config = dict(
    num_hidden_layers=11,
    num_attention_heads=2,
    vocab_size=8192,
    norm_place='pre',
    qk_norm=False,
    init_std_up=0.113,
    lr_mult_up=1.06,
    max_grad_norm=0.5,
    schedule='wsd',
    decay_fraction=0.649,
    final_lr_fraction=0.0,
    max_seq_len=1024,
    train_tokens=104400000,
)
Each number is 500 + 40 x the weight over its row's rms, rounded and kept within 0 to 999. Layers, rows and columns count from 0. Numbers have three digits each. The size before them is the row's rms in percent of the matrix's.

# up: layer 5 MLP up, 256x64, rms 0.155, rows 72-171, columns 0-63
# down: layer 5 MLP down (transposed), 256x64, rms 0.129, rows 72-171, columns 0-63
up72 113:507540453595532535467480487523529455530501555480456536522520518576518475450459540457531549501468542452543510550525524529482545554607556541526515493497472481505533552526425419497534530513508541
down72 099:514567523550513512540516547489482517387460428533490490492436530480568520447540492500412493433535526463426559497537521511488511549433511474486535519540541470445466545498541462467479472501522536
up73 089:493464502421533475520535524502534462550571480479536523480563489518480472438407462515483501555499448538437547579514493507545524466548521476533514512525485531530407528447525440553495434484464533
down73 138:500443499518460592490563450417519520493522577510480527475446533400504497512538522445447493441454526540544492452511489513521463487460485444516528555486525442488544552534489570529526542469466512
up74 093:433491541490524463494467536587461506484451566481535557428595488465469473449457464511481518449444520422515523524489479529564536479509557555533516536570465503515505517545467495508496531526506425
down74 094:560560528425528514515505544474535468516491556499463447485496538514492529552526508515438440477505479489534451502476498457496512468472438455525497506614555492498543427569467533469504437452442567
up75 081:519557585455503534525549502512543507500467484476506519572601528484559551530521489548493484474454457590476570562512447535478541514542508490450479524488446467541528472503398488490469510483524492
down75 088:539493463516484455527562506522458533527504516463491490503376484458388465501492550502492482548481480449501492503480519565533417525493503490508519438519524584490437583502537527517578486487499523
up76 118:559460458468518421585466506556509433461513449539507527500505562471446562505505478438514512515395526513564551535488496463499464541519469517521472542520502451524434468429490502473543486493449476
down76 113:464476485583496579505492505504486507546490416453453499471479498511472449566519490584525522439591526477475467471520521467532477479570516575435494546491545521525514525455487530435431458476505510
up77 094:480513499561562481461468467567514478469564416522456497473527499544537503476508479457454546459479543506577496571547516471498562392525552531500475514508505514536512495557469438501483504472565432
down77 111:526544451496467516500485452485530556458501536450545588557469493516585507468467512499502424461523544496457455492572490577505507497479493534529387485492503509501480519542415520533494525457428504
up78 102:517480485477481480436458561480404502536484500537468580609551535498503479479494431460464575531539532481462493456486497505520534592529499493521451490476505521576437467562479544487500519504528509
down78 095:534518555504510458511543572545434523527535476523504529481523454571474477511538420496474467509542533514435463427440486538454441499536428454512574464492495525514485517494522475541476461597535459
up79 092:454518541443578518497530505522515456524509514574564487513522570541457488474451505382453457544426449478508557477538467501538485448538481495511491485562525476472525504499469527526479519510565582
down79 125:478487422524537554484500520525506481444514466519610545417506509526483492472544603545543484519453558456507450406494500490488528493459470481502490542562524496443486514537468511544449442522486479
up80 092:498464503471423472433478528483520555494552467464447509520546495447444494461501532506508491506431512501521497648537495586476485510505504569495459487539477525524506563477429474529501519450562502
down80 119:469465449564445536476486547468505580506514438551447540470502500495516451486488478466507478488408539484507493456492498531573493476490511476485486490511532547504431525498512462647559513573499513
up81 109:520497481451424521494484486471507519499505531467480473503590539535526393531528482469552539479522479484463504448563477542531516508519497474505492541532434566581439432531485502563588511472451473
down81 098:414479531513511535516517395503473532468504489500497530496591490587484488491455582486519515495462539484403468482507457569484480515465472460576432518513503515527519519547533451538478478461553524
up82 099:437489486445528595533452522536482515514427499494533506539417492485500482458530493486454506513502516441538557517455430465503441543429482497523470474506475516535526490409458578456495581499498537
down82 094:582418556602451442540471497464516520527577514494541464533541465550505509467482460496557495402566462510504501475535516474496502515556430542456484516460537510486507487519471454508469502484440491
up83 119:465465489518467519519508500536506516542523482526499470459451514515478501477539442470410503467591491500452501522560556519609482434528471481492593485515516582492428493496565539462550484522482451
down83 098:484486487534453470532552429512498566456451508520396529487531472447517532513476493530504554478523560531491486453538552471478521489499489506512510459437461514497479489476636470439543512591499474
up84 117:501503594508430513461469474467426485521522521532518496527524530451454456584567473488542428481466492534518530455533487549539513479513533484422486493456476600441522504512432511470518508485568483
down84 107:478513453479488466450447494519590486452487512500538522484582532558490472482494542510549475425495494524505520496515578492509478570466486494566550508484482496469398478507470427484520520541423587
up85 109:488488522494510501502473486482569450507575532392477521507479557495497491445508470527378547481523440508459489509569532576482517529501530497491512522545467571581506480489508457506491517415541491
down85 120:439459506548470540472508492486476526540487519594497492516497578468501530407505471465477486485571446554409476426487501562469509491458501499488523510490531592518503506529441458536569445526502496
up86 091:470563480514474521498468422511509484469429478471505581567479497439474501511501525486543451400564553490527461523535459438531535541492479567451463513457530581479452496473486472503536506438536513
down86 085:483527540528512468545512526503492549515482555473497365489504586489497475538514442455474516462534503508522428484474516496509493534461429507509557566424395504490511515473530446541522487537552505
up87 071:506524502588470541481483489496541520451494572515543484526509508518515470486472524517553531422435488517571526492520481503560555496478501445501532539507475568486414463439521496522421590525584494
down87 086:448535452446493452470528504429505559558512482494427469498457509477405534505530524435560497572508552486506494551444511485488462548480516467505533464522530474509579573567476546448538521480478514
up88 082:441513521449510501502492473542552494521491526484502555520518573491443492522505481447461572467448563554461513489516521557507479489522534604537474535452455514465534507542544419449406446513540507
down88 089:531509474528506458544509483488514499551531524496484495507391477491486484553494519541515533539535491486448430502500493518541476557405464462513481428530455609423471477580549560501538467489481517
up89 107:448491511506506458601461462493526484488462488509453526561513594472614485481484488450426533479514517535482498449552447601563462489465488438493483447515528510499506522474515518455485510500453504
down89 110:572474454485516538509476489474489481563533506525516581549438486460519549472448520458478491449501489497495400470600542521467499444437518470535467467546497506472534479604483529536553469480503488
up90 109:507392501515527451528486496483501470543489504501556498549454477490556535493532517427531501499461527471528381560545437587579478461557461473478521490544502485532501495477429538487540527491495513
down90 113:476456510467485499480520540492527468453494480533457523468500483604465458552495510504527517568430455538463478499507495476468427480498475470525606501550540548468576540464547463412518476534508562
up91 116:521529437566536497517515528463463509552526518548462520506482535478517545509537505449443427431492484512526419470499442549530506487487462575499480495460440520522519484493486495542504398399491426
down91 100:521511476545486489517570421508486517512463491535460563485527506577555533522524502560442388513531497493565478452471499488463480574513490584482514527487467468459493481474405446515471512546481463
up92 101:485483463492469477557419577491481483564603468525539421458447519514513488478485484452502520442505484490483545566517537459529486431517452443486504439528493523524425460435435491505520486522482527
down92 108:573480502578476485533494531480471472565411526536485524580468493472520481439492562459490517550470503501555485494442515537438462541509380520485449503485496567525485534534490509485541473548450482
up93 108:497497522474473466432429496459518540535476527469511549498477435458463555416494462542490539566493525572513488559491491493487499526508508466513513444497535501606505476490426468433557563443482551
down93 088:521490535492535569539558505462529579475491469503513505427451433479511482468488468525447496493551528489530527514486560453467547441508522559473570592519532440447514533479493443500481500523513399
up94 101:516458483512499474532554459521486451531465549511505406556549459532515527507569526520442414523544483521461575608498394535545463509489487478479528476480468496512491547468513527494532512515443514
down94 094:523535551502515488551453496505460576501501407494604493476485498534515433525477513445456483430513540478573506433510513472527472423451535476537456522482528527557509585500528504487492472477434509
up95 075:520466531470575496501466469586592510492490473493487445459537561475520538509524523483545481462510497597548533526500474619497553474512529470551501530461507559510492486481475459511429522525553452
down95 087:513502495451433522478520519403469518496500570541545540563440513493430534499483467523474495496452528433517493503471512553549416524475493458467541459536487534507525543548498529451606447501521548
up96 094:488426499510516543551505430504463517443547420516473456517505483471489443452413490449477512439455445487470504477600476497571482442479505485498520541469494462500499510491496521558535435492574550
down96 115:472471479469561437437468558501449501390496488472489523444517517554421439516568540514514540464449502521478430508531570497494581482545458541543501510496478479544520516479495522545454511544513530
up97 084:512448436468476556573474546490512455466564572485527482502434504423436527554506484491503441483467505519485516490554454485518497429559544497524520500500469509590501540504463507440529456532451572
down97 094:550453492528509494511537544532525513576454479443484484520516520556531456543493472522541487509514530512472524533423516458414409510485523494429459449463489588457487512551509454528518550531532411
up98 116:520525476554460459457524446525515519480522469512505506486500498455506585509428474463501445468500527441531482490543487525509570470603468487489549484524552523641429558527487476486508468473510472
down98 107:498539480552478490448504574514560430510457404520512525496440543471507538493499535464453535469466505529463540541573471475523512533543428497447460503580507484508486493481557531444448559498427522
up99 081:476460483460509470467575433526475450558525453510522449497539490509480466533526462543520515531531530509515555586531475449420482482508542469475506525414494514540520444457468500499372511527477465
down99 080:461495488574473575517512529534509463537524496475465462457472447502500536395512491564528489528517482478456542554459565497510451520494501476480545468457460566507437460568434513551547544456436514
up100 082:482450509530501470553464548561582447481490613464557509489530525516500461502545505522542497411534559503514538523523543532508517469508458497577487539465515534516417479452499432490445520525546522
down100 078:576484527484499519491474518510489563581476437526531416486459469467569521498466540508465426531532421460445487515490469458500458528444516491505498418474535559519539567533534563509521528513447505
up101 116:404555514437528547480450570538485471447564496560475499524489493570566436498485478490480482442559487476490509523545480488512455455560524460443563457533492507517419494483445527481532548500491494
down101 096:443527484495525538431512522528486453492531406494521449543567433496454516471462522519585489515449565574492499457535503575517467484517537544501534467563538537474480532526475461451479522459447451
up102 076:480492477470481606510454497420475545479526486435461515500515528445530562462444497525484476423482522494558499492486549587504556467526492507455551543487497538572490544458438466558504473558501519
down102 086:545567502453516477484433525539491508439495485514553469487495517494507461485505489459485517531525453487535477607488456486426485564430459542553521459486480475401513501552550595558518505522535506
up103 122:514488443494552494419493485481554500530445586517592494429498545512491513479449479458444483552442520466510474494466491502518464538542490510403545508490410511558510523429545482465513516481460523
down103 100:514449433503510461498554506458508459481461539514494485425508537467526568485573529534419532478478489478516515509427483501502483463522464513477546480461463609520557505483549544549551404484510550
up104 084:483490461537501492498496449548542482452513526486533453488410494460539468480564541429507542525471589483458465465489506484505520458530506622466533563490463551549443449452495476484441494528514537
down104 099:486537472431447533538445512496540534512516532465442456471485510422480479507473503495493534521502488447513491574503492488516467583470501534527448438442501609534486493461532568501536605522530458
up105 109:517447507516466509487538464530519526524494494524523519654577528528505548441504538435447494472508505506472530514497532468402567511527480468538505498534451492545431510469515451514497480559485436
down105 087:542491526492583505414417476579544472424559457494481506442527463479527468446550532515515507469433482528519508535477466515505545478483501559557496463528525427501488543499553518431497513532440514
up106 098:466501542511514477495481485554497523558450543467509439539525483538469570499387490502510482519579505459535519463456424481505536541535514483505490514556414524484577536440546470540505561460452516
down106 102:515500415471497489552447485493490522498508421486478539498480532487455522469487507541545464531483526492520406559462607472450525443484511548494552496596463482497504496520509414507529492559499571
up107 092:524458416478593431520453498581530528505511508483467537551496473491524501442501496517472474508506461508518590444506557551432539547534474480552507480469469479564490519458458446497461585524474514
down107 094:491542546476512531533542488507553494439448561502480576534388432497559509475496507522460496550585440506420490497514509460520517478479484469452582513511495564451503440540455516485527482495481502
up108 068:560507552526488526481470510546405555522425554475550549518552524467494508532490489475516490489480440500496585455490490558495542473486485506484501512481525426543503468431460438441520475590554453
down108 094:486504520470472506546465590479487524528513576516489475415440435507482468465518552541534513569506492479485470510514540447516434499493495458517472450476471574424529527544539564445443572538484504
up109 105:566440434494518505623493455479452444517561426507458517535544480501475461497461546491503501499480482531588467545456486478522434569514507519468434509499489568542512513479501498485501453494428513
down109 098:490464486478637493546431486518506505502472471500573432425512489510483492473538464474463496507482523459574508507507551489472453531556514437539454579514491438540560469539480549541498489522465482
up110 110:427495430474480491542476505508445533528479566536608439505503467527527521414480497469524452452454524468464476439580471491471460456497564482510499532426564486497541511474524470521483506518493438
down110 108:486466538509503570430530555590456530518525514501529422500540557481416510480497507486481543515439520531534511467494474407542514485494476520538549446559483391522531553486474504489466505457473488
up111 092:492486511482491511534541459462480452541511497459540542466494557499467465502514481511511515532449549535547455622498559548515409495559517476453478487529499559562446570489481554564467432463505490
down111 087:540535472568469478458537477502505519483492445547463486567490471472499532465501574574541468472485508524514415467426580582530505569498476462407512478532500468450495495518531525538508532484453455
up112 112:479509525520473544589536507525477471516489544460574541447505541448550554499489430526485481530516557544533470502478540448515479556534560477367510526469506544489531472471439501496471504461523563
down112 101:395493528500485524565596474571531452501483543506487510500512504476569500527500420506454465472541460536542513515547445490517483530495508559394502555462477483475494482512422455496514455534543496
up113 096:540517514554514532501460559467441491510489549485454477467460577459526491475499468459485458504507502445475502479471438482471499572480633509522465562434477541505462533506455568536481498427460538
down113 097:417543501457506548530453508453466499481489493504490485563464478568490583575478545442525513446509522489541570528520476526554529471473502499498524442513570526533523423465465527490473529436447425
up114 091:495501507486494441500606510534443510498502539505544513539570575486545468520418538510473544477517491542512492458460457477501516524471502470460609480511450522526471505447495561551472579442442505
down114 103:515511492446513579535494384507512550513471483449525565459453498506444466500489516505477503515400496518575481567500506489490482482524499472493566558415528506527543543540484425444500524536468480
up115 103:430494484459577542557437547508511536446492531537473514521516474449499468548422498434524463491452458517607519470558472559472456467513503576504464465473467522545513521544512499440543492469502526
down115 113:490476484533478522599487500509548472512510490496510500508512530498494442522579481514455539490447455580540475564508511525389457506560539472490469506465477547471474436459521508565438538516516406
up116 104:574516521551609448464570531438504491509506465437520475533511534456510501474415525472469529506427469524434470554507467508558452493500522476499487505458515533516453531513530532571518563439529477
down116 097:513528577527450573421542511507482545481488513533529441452482448503500506522509532504571506531467428481537471500570501498518456446506492534458451527506551436479541507433501531478430571561443480
up117 072:504489489502507516413448514452582461538487538521488590488476451484514513431515445514474553483435456487511509520467494485505558434464572523462474549506480411534466550459525477543493420510525476
down117 093:477560504499508439551498527530526539572472523518424424485458533490452510538498507484555522533466455455465503480479466550478460537515500467456457397464527610520461486483542517486565542547530491
up118 107:422431538527520438458456446469509568512527496444484498566532533538532487438518484485506460495516587605516422499546516498508497514498535494523463490435434489520514515480501500451576512513554528
down118 115:531504501493415534501503529515500458476597490510544517433473497440527590542467508486508543459454467446536560496440471472525505462507497567467492508568579482470535495491473512553412525511439496
up119 099:451454499526480518459538503564491475506482473528555467466594561491545550457473545470427527402490513550490502443536490515482433489600487515515600491526550510528498505500514522457494526453505519
down119 104:499499442480496488443446609494473447513553533467544513442443473540538478429524492420555523548467503512507498484488488474559577500481528460493457499631523504501508497509516490550476473526471478
up120 084:513531427457529539488491584531407507548514515473520498495498501479571489465465509502492516488412521449567460567608480496426511471518497528523511546474508534561438452524500477516471451471489536
down120 099:467572494485534432543487538516550482562457542488470499487481534486501495479499538447431553447561502438492478442546535428505452457476428456462488586506532544511496507516536518449586532496523512
up121 091:485499506584539544567472455465488514476494517470520518481541458464462550460516483453460488497511403443529526474539544555542435471575461506487430530513442510512501518464449511506424550484449435
down121 089:509527476566480467526491484510416475491521526464548476448493505466455588513512502544506495497561478535480403483460461429427502486479510489509545511484573485435542528558537542519472504458559584
up122 116:492500496516512445520576468477479496514568499492493524553482497516461455484440489520460495481418517559559468492454426556501490417539463498554471433403570563540515494511518468442519538513470505
down122 125:486592526434491505534528504551498521538471526532518449436545490480445455460405477478478518514438459515494436432503551484536530519471555504493538493539463495463495502596525458479485507597519525
up123 077:498500515463484477461576531494473504513499584502435575543548502388489479513504539486504527481490485493502460484545520555548561508541500511484573545516453490556470414480434440458450466458485524
down123 094:511457516430472492497464457457487557550519449516548483426458469504535427569488511453507509591477540516522486638518474445494443481493496478490505444471489480513508536543513537510519576531502484
up124 090:476496442481543440469541490550496459548543502502497510410553456456537441484494543459465498476573508539518409532555558544543485471500438503500574507531478539540430467484521499522484533478507427
down124 090:507544526474443498537482473452500468508450513593506527507501487485457478510454411532510461470505477458516573470478455501547524510482463556453505497404497603565484486573522527492522542455564524
up125 109:458525472493477561473426448564483513477547451559476427507477578463460491484504473468444461406443488481546511539516487549532437457501515507517456506531485415549566511513479495491535476476556483
down125 098:491509501487461501467465464470487538467465476505493570533522521459503530476457515498541510472469449508522534527519471490603548369470493538545480373534510500583513503470535502553452538500513536
up126 104:497556544548485459496487520488485455530530560551532497516539518514534504406488464492457473484480521480451592431497526528583512453573551489496565514504551521468467528498491496594526545509417510
down126 109:507496458567515573558599445541501446467482517520520497500490489481485542515443515516561491530539568501528474519498540548463516508508515486436554527468486452408546509525441490443471441454440451
up127 107:494540516473463563497510487446501552499491454500532545447488499516486540455473481490521514485540571463518534476527487487529389498526465500445460494394442537492462566420572481442499575492483518
down127 109:467509496485507514435553475528478496491510588473438450486558522488541473489531445468521473536516535452504498526488484532441538497400521501633460447473564436544530501525495570531471490496509492
up128 093:427471501544456553468507463501468477504503381463510540464469496514526403412482455507512511449448462446471515506481463479465596486490503512491495555424500530537511509472495473451556514523550496
down128 080:489456529471477617485526549471491500528525467531471515450485524491506462482542374494519575493521525522543467547495444529471511466527504492530540564446511437541457526481513527488537507470433417
up129 075:476492524504468473538531599491400513517526533515544452467533474529517407433497480501494484505532504555449488585527530453582487446491482542475449511469494515471443504485466414551459513502527505
down129 082:449510464474475474567491437554456506534534457504453441500514482491431530526451484533525566518483450407513487542466517514470458606526518512536466461452504594516528572543541489515531502482495483
up130 088:508415485547497477532475515551431402531479503489506536469464570448488490520519554417547477497489525488482475526499569473478457514510506500489522559443437422544504411510502496505478543421483515
down130 088:472502438514554553455493524537494583517525562468368497508508446476405519476493482513485501536511476522477483527506503540485538555496503499528515464418499518462538566434519530478535519496528413
up131 120:526511527515440484471481452558533489525584509438572459540497519488499526498433556503425546433514501489513443520489497559504497484404516532455519539444444539539498560506471511422543474466525534
down131 122:517450523512455482450490500537506572541461516471589530519509501569485492428545525524567468475532448534527495512432498407485483497509572511530540475502499439533570422485484417469503516468502525
up132 086:465524474448527451478534491564432429557534483413474491543503481592561521549484461450528483494512459537503554465513430502477460456490466480492484501559496508510475484487542434551506499591536539
down132 097:534520496525449507502434463421522548506482534537488485492499469519538500495426517513470517555454491412473488470454580551588463516416503503473556460500552529497509586491484467514581457516497519
up133 092:404493551442556539542529522531469436511541506471486461483543495464491439495475525506424515501521455510487419531503467492453547543509544492487460580470465462472504516443492514579562484428531541
down133 092:537434476521443495543449570390467460489512517584476476507485492437468515506550495553539495556521592485516495532454527453479523494465506513457477469472482574478495480496505584525548466498541452
up134 112:511507533574492468536499432571502512487522503465474499502487494504560570524462441430485440466520493472525448488585508419478499503545555465562507511458578588444475519511478491536484498452511447
down134 096:544578530559528462526584499476508435535484498385480433496594478485550525506529525449505533559484528491506506530482492434464503535516455437438463549501513487497457553534453475472504483495478484
up135 114:561419527449452473477477513564517458482538532469423517478461485515537501449472496528429524500481496468504532501536508527528468500525496496489445557428487452473510468443557396511531568470476586
down135 096:498476552549487500558587475548555460578498593459461499446464473458504491492439476510457446452531519469563513452482525512517536530530561493468460470519477554472518541491463483460560429513505452
up136 084:498536527482493507550490492535476529542452484463475491418484538465497468554499478422435580492509422497517573550496507454523449435463520497564553494504548537476403538512545503546456474485451502
down136 076:492531472512538478540527548510452422466479471539520580517446551480471461511596533595525507520564533546523462473472467476503511474519438511484443435480522462469547450544468500564445485505490461
up137 116:560523588528493482450473509487500492513493582484566526495499493535477485499487462515486474427522461492557543493531421569522493566576557466472575442435521529547518563500531521496554448505516509
down137 112:480592480430553523472448561513474428465537472511533493473525520525443532450564435496484485461524468548454486484482520474430480528534497560458477520520523498500469563475515538604473579499484489
up138 104:435492587531458555484526429505508510534489555543510476515478549558528540484441506465467506494460460497507481519477573520559524432560524501477567510423432526527486545570540520472528492474510573
down138 089:459555548536520532486466466571514533456542524574584475507526455517433535442466551537450431542498462478469479574498484509490521439454495442550506524497438446521541459526541501501452490488467540
up139 114:555543539520462457516433503528533515568429530535455525469563531498442424483478458497542480506512466493613543505451522538556448458550502551486512534487562497492503455468467506493520444475479560
down139 105:520372485524541497506519507532499523525457523504502535500531466508535463509461494522451426501524478465548473482498452472517513559461536518478514478561480508498578481559524490376413476492533575
up140 119:531576545466493490536476520485502516552567471537437467469498567442472393426489511501444542499556492509462506525534434520478514495532485445516581504517498523615489485515468494510537539463492485
down140 094:482518514502539472445509479512489558431514454530433550425513486441452484512510520472428496511548508461551468521514439554520531465494426548480465544457516544582577534443553528505511476527555484
up141 124:490516523465476568517524513498433547545432476578483427499513570480458475463491468454470535496508481557497549444504482473514453511455483448528428489469504582512473483484534528421485548482512599
down141 108:554458465522533506542506462467502482492571527507356494528528607510523477452498519491516497457534441475501490424515548506527551491482447465504473449430518561568527521483464523509472487493513537
up142 102:468503510525452456483508545518452592527522490617461494507532521498506515463484437482488520524532501545400522566504440516476457476451505494519518498474465603426505487494504417515525458505541510
down142 091:520556533501431487561480478512540474464463509461544554542510493511479596546513535464539504480468520500440476495528492585493497512485471428576472422517504452438424501490429556545501487490518548
up143 111:547556521481468476562479501520511550543514486549534487433462453565422464490475528489437500487459511450459538467541439468576485493492580499512468512444496496514507561495569534526493574440498565
down143 113:529520418477501539406555508462479453438547487447482516456501512492530510506555547451543549540498498474548524574579517457450522438483469479500552505512569564511504451536468530509456463458509462
up144 115:492502514532560489541535459547444581568569504582485519585493464523467524530504501525497504457514407466497509489557448453503439443493511527458493503457476487420484547488477473537487477470484424
down144 106:434417477564455499527528541474429528517530568572483500540472541550530546576559501516523556484418460443506491506528452506489506467451480532414480479518507547450524483505462468499491482498515445
up145 091:547461504505554435533483483516518538560458546450475524483550487419545472568562508433526488549489556445497495517502527505456489519499516475527396481544485603507517602501515488526504515518481491
down145 088:518559533479461499513577514431514502412473516512502534437514461534511485488497450551488518499538526521495503439538496542519539454462436499489525525536533418382534494584530494499454442556482497
up146 085:460452473512521538488509518536482559516513489518436515516518501449537440475609473488444572531529507512504492495444537600559543513500474452436491496498561567571526468504436486436519524529491477
down146 084:542503480444434497578556524479516500540487530509423523527421499539470468586537536524521428535479518545529464520522503505504529490424476520477426468540475482420573447535483497535482524495440504
up147 077:455541491508479490508523469462442459539519497564409506504404509454462448531489423522482512498510494490518492466495474476451478498490510444443521489493438435492469434428513462536436546510395510
down147 107:511474437525429531477462487500517572500485463523503490490495495509492485485519474435474513536483467502475496522511479577516475507502553549526397448520541478551503637443475526532598499475437482
up148 073:463427465497484478477558518479506396527501449526486565514592594546441503496453483502495530485477514522518458565501543543465480541523495453528524476485499464432505526469543471545498539437551445
down148 091:495510559493504499560522529526469600526465532456477429480421409493570488486514501483495474553485473471467528513487477495533441490450485460531479455504527506540476566498491605484542499508491599
up149 119:541465456522459506523472546498521531551486540464509534550512558543468474514474485450519497540474532458536523567485522513642470493555490525488457431414510473467515519476587530501532511470461560
down149 087:416582518513454418566572449479446465530498486525494474467493509536586520473438520526487464458479497458534591393523507523518511487514537514508553501508481489536511498523450490437534501497535510
up150 101:485525454581492537553488494501434444564564498474504513516603491431492459545542443458532508587479562509528509505488550513534462494515528528509434583505484462540540485500497538528457490480501440
down150 087:445498522450419521541522500506515526468519496480504571458452512445524579498468561563436525477506491503381497495437467482517518520508477535503496432463556533515448507529485487542556475562464560
up151 081:497505477480497450498588439502403464527527468504466512502535515480533447544485497497421515526510496489504511544523534511504516531452513497452497508546524429465544491476468481623583591493475438
down151 097:513517485502484485540501541519477550578449514503441492575522502533445539485508438499519491477479437435489542544473466464510417592512521485507470477452470587517533573459511493425566518456507515
up152 089:508467470525466520468380539595415476508468507549574470495483539533515462518506467470556515456478486564452535502419439467497540510473521519491540536489502537509477550502527563464532525535445504
down152 094:588565472503502549484490517495538549430486462479440531530469446428505546489509464494454517479513524480550494478567544497550496509460539364539525440497529476470486505498464571526507537478458467
up153 080:508552488536520455478508526475454461492564463470477503492593495401514444525463521495499506473506524502527472476551480479540623485477516545407527498488503466552453443471446457534489472453537452
down153 094:512516493496496531552479464526586576524448537508503492474519544514434518479529512461518427469465472509453529521473470508511432513404464502496443437426526495546496554568523547428548489564500510
up154 091:471471478535565454450492502498433492527534504637496468421537533536461428453490513449527539517505477535497470471514502457522499541558577419514519537477519526492515526432472482495490455544493460
down154 112:464467465472492566566537467559557519510478523437489513624549493470520533506467459505487444474429447495508515430500513557515505517530434509497448440538470432528496485537511478502537548489497570
up155 077:514529514443556497463606480517513505526490458439472554589503476474564515457471474524465533516499474498496508515497423514449482512519531529542531554508435434536452493471561437513458407459487502
down155 090:474440467474370498561421468510537541509550531522508513488453467488487506517547492549472529493536456495470546535467532518579502495471490500472498418444493566505465555441505463506554563533498535
up156 127:482484517440533435480557475506498544521482568542549476529458457500527447455444483455483553484520480523492409461473423562514485508542513483477533471547402511522495559493511598481553532518484498
down156 110:514526525470497444489522438464565517559437492523443516556538523517597471434486491488436562473519544460426492535532503535538474470553481452419483495456474531521459519502570473551526481540510473
up157 092:528489478518461497555529500566517450497526547530438538515552450473528501513502475448498470500462492625470449533496502547567525558538490512541431582493543541445529478456491535550486540488484431
down157 091:474494466459466503450503484487538537527467508561555459531486510544422459474527572576495565515545535497483511513412465477461459483441410514469545532503562519538445467515498437500536497535558538
up158 108:528489475524512493503547519479481473470539491451412542511448507441490448484440450419553476556489457507552517538517504607506435464512544514470483531549406479468483551464525450482512472456501536
down158 096:557431480445456490466454411499518572506519520538565497445506509562509492507531514484584518479483488500511535518539484475499582506513537490547424522463527520469441502533494515471413551504416464
up159 086:482424535498463465507472484492495517501410533502504481470515499528518551485533499546451488537444533457576457482591554449486459484570559518508513464500540507582470534503480541592482526498579531
down159 093:520516498562513472532539472475528491480477465491508538465445432461519542467514544579506440543537562476519462462488512513486503477484460442489496486608512484364553478586510515502503446511485518
up160 114:545494476507477461584512506516467512556492584486500527497457509531471562465459469465479567509549484526540460473497497528502457513541559426498606507402549550522531472513459539546456456501459524
down160 105:484592504502500537506388418535524439403467558488489535445497502485448519454568444464506507477471522543590517483493536483463507512528528509479505494472574520496529516475458466551521512496521543
up161 091:476510536509466467453497638498441605503462508522480530581519552562565538474457500497532564430469546475527536507571505491450543488552510526495498485455503513519506510461515474499510466465476495
down161 098:508536491434489561548384582498488487530532481525461452488491522521412537572464588520497489466448539490500520475474505484528506558454522483426516469557585467497498453474497528486522515506498471
up162 099:516440468483519528498495535561513541503470544487438524543525511450455470549475509477483509453447479516574512609534532551511476522466476533518517497607543458564478538489539510456528472410487451
down162 106:579463475557457574530439606525456484458484485503510459494516505513412443485532454455483536537512517543536524529496508450466534511450536552497472548587514527466506512490445511491468519502440443
up163 083:467462567551504473478503555499470518484475537576448521497461543450471532449474519460461523553459436553491509527479480543511550489412563481484457508480440511468502480414452440534475453488521422
down163 078:534463479406483529539483528509545504534489438449502500536463476434501443531526482590515426507519469448515489513520504468506477547468439521515507550462475570554545516516464598454586496483491502
up164 084:487517499574496561485477492520483496563517574443443527501548419465477502518494497527547484440501517491466577570546514515494483484562567485441557531512515538432478528522474512524501562554591492
down164 094:523447508506528390480478515471568562470492485530524490462445497548545482554510555565564486536535502512486483486490495526470433476446462537513571478568444438441498496548515506503459455543441532
up165 088:499486523469523433484528480515512452483542548477512413551515428428444439522490494458531535518534490552570585526523480523510562553550496525537484519447557431518492525488545481477465550519556458
down165 081:540479545460480473464472560490512464429470393538528584501502564542465504539462564548455476508587544485508540452510512487480529473454502495517508517473447504466449502509532605496462489512480544
up166 084:554524550416586567489451486495504461558494491523501501494526517554504508511498480465468486562532510484492476560493455477453458506437523497436509458487463538528535621437454530476464577512511531
down166 095:523490522491475455513447502491405557442499492503568499438438500534524416469549526526546479527468516538492519560532535526513488489506463496555442464475466479445529501581554568553444464454531469
up167 077:494442499519520514452495419522468455528505505507454496433501495533510544464541517456469408473539490535558525540509521553517510519465528399490521575478539484507568459472523414456497524524584466
down167 086:507497504427456534570484498482533554524447508450487497515371468497501520488457525479506506556509423432542539535480504497529423550466505432513481449488528586523514490479533544471553553521519492
up168 089:499463478513528571508495483498474484503642484476495554484580539514515492560423480480496498531412483515507573492583542492488476517474485483485481538490427509538497502491548476478478520577458437
down168 089:519466523480517462460452552509507558464478504462571471478442526505502527586593537508540462549536544490489470472402501467459456478523547539479530460563523398451505519447486506520510533486490535
up169 086:582478481437450495581459589547533488564499509512569517521532465405489457524478469490511527509531412481496522467523453515440486436470504553472490502517489436508473489514475509570542510454502535
down169 091:455507469501535565484500426451514582507444540473447486497506516536489492569509522473422474482478501484485490487474520500490500573593520532499415567427455562544479505491508455505453538537572485
up170 106:510461462441524487510482467521477488496440490467582491516457471453471525516402539458500494470512446504485561450583604569501491507555531552502444470470458487481507522417501485439483540478488491
down170 114:485564489485487426549576515465489507476447465443418490494540574577482462513493517539531506502490485476493485501503486504536556521461421487412518474444499523541515508537478529479528497629493516
up171 103:440478472606408497512540545505474542477518487481479528554524475454538512444538410493456497495487533486525513463507478472547505565568514469558522435455458517480455475493564433562516508497497537
down171 094:563556577532459491476483458471498504481496477520509498412526499570460486545507488492521505520542552406522533541535468405449525555471491524547529534408493465502487468498533520466497438546469445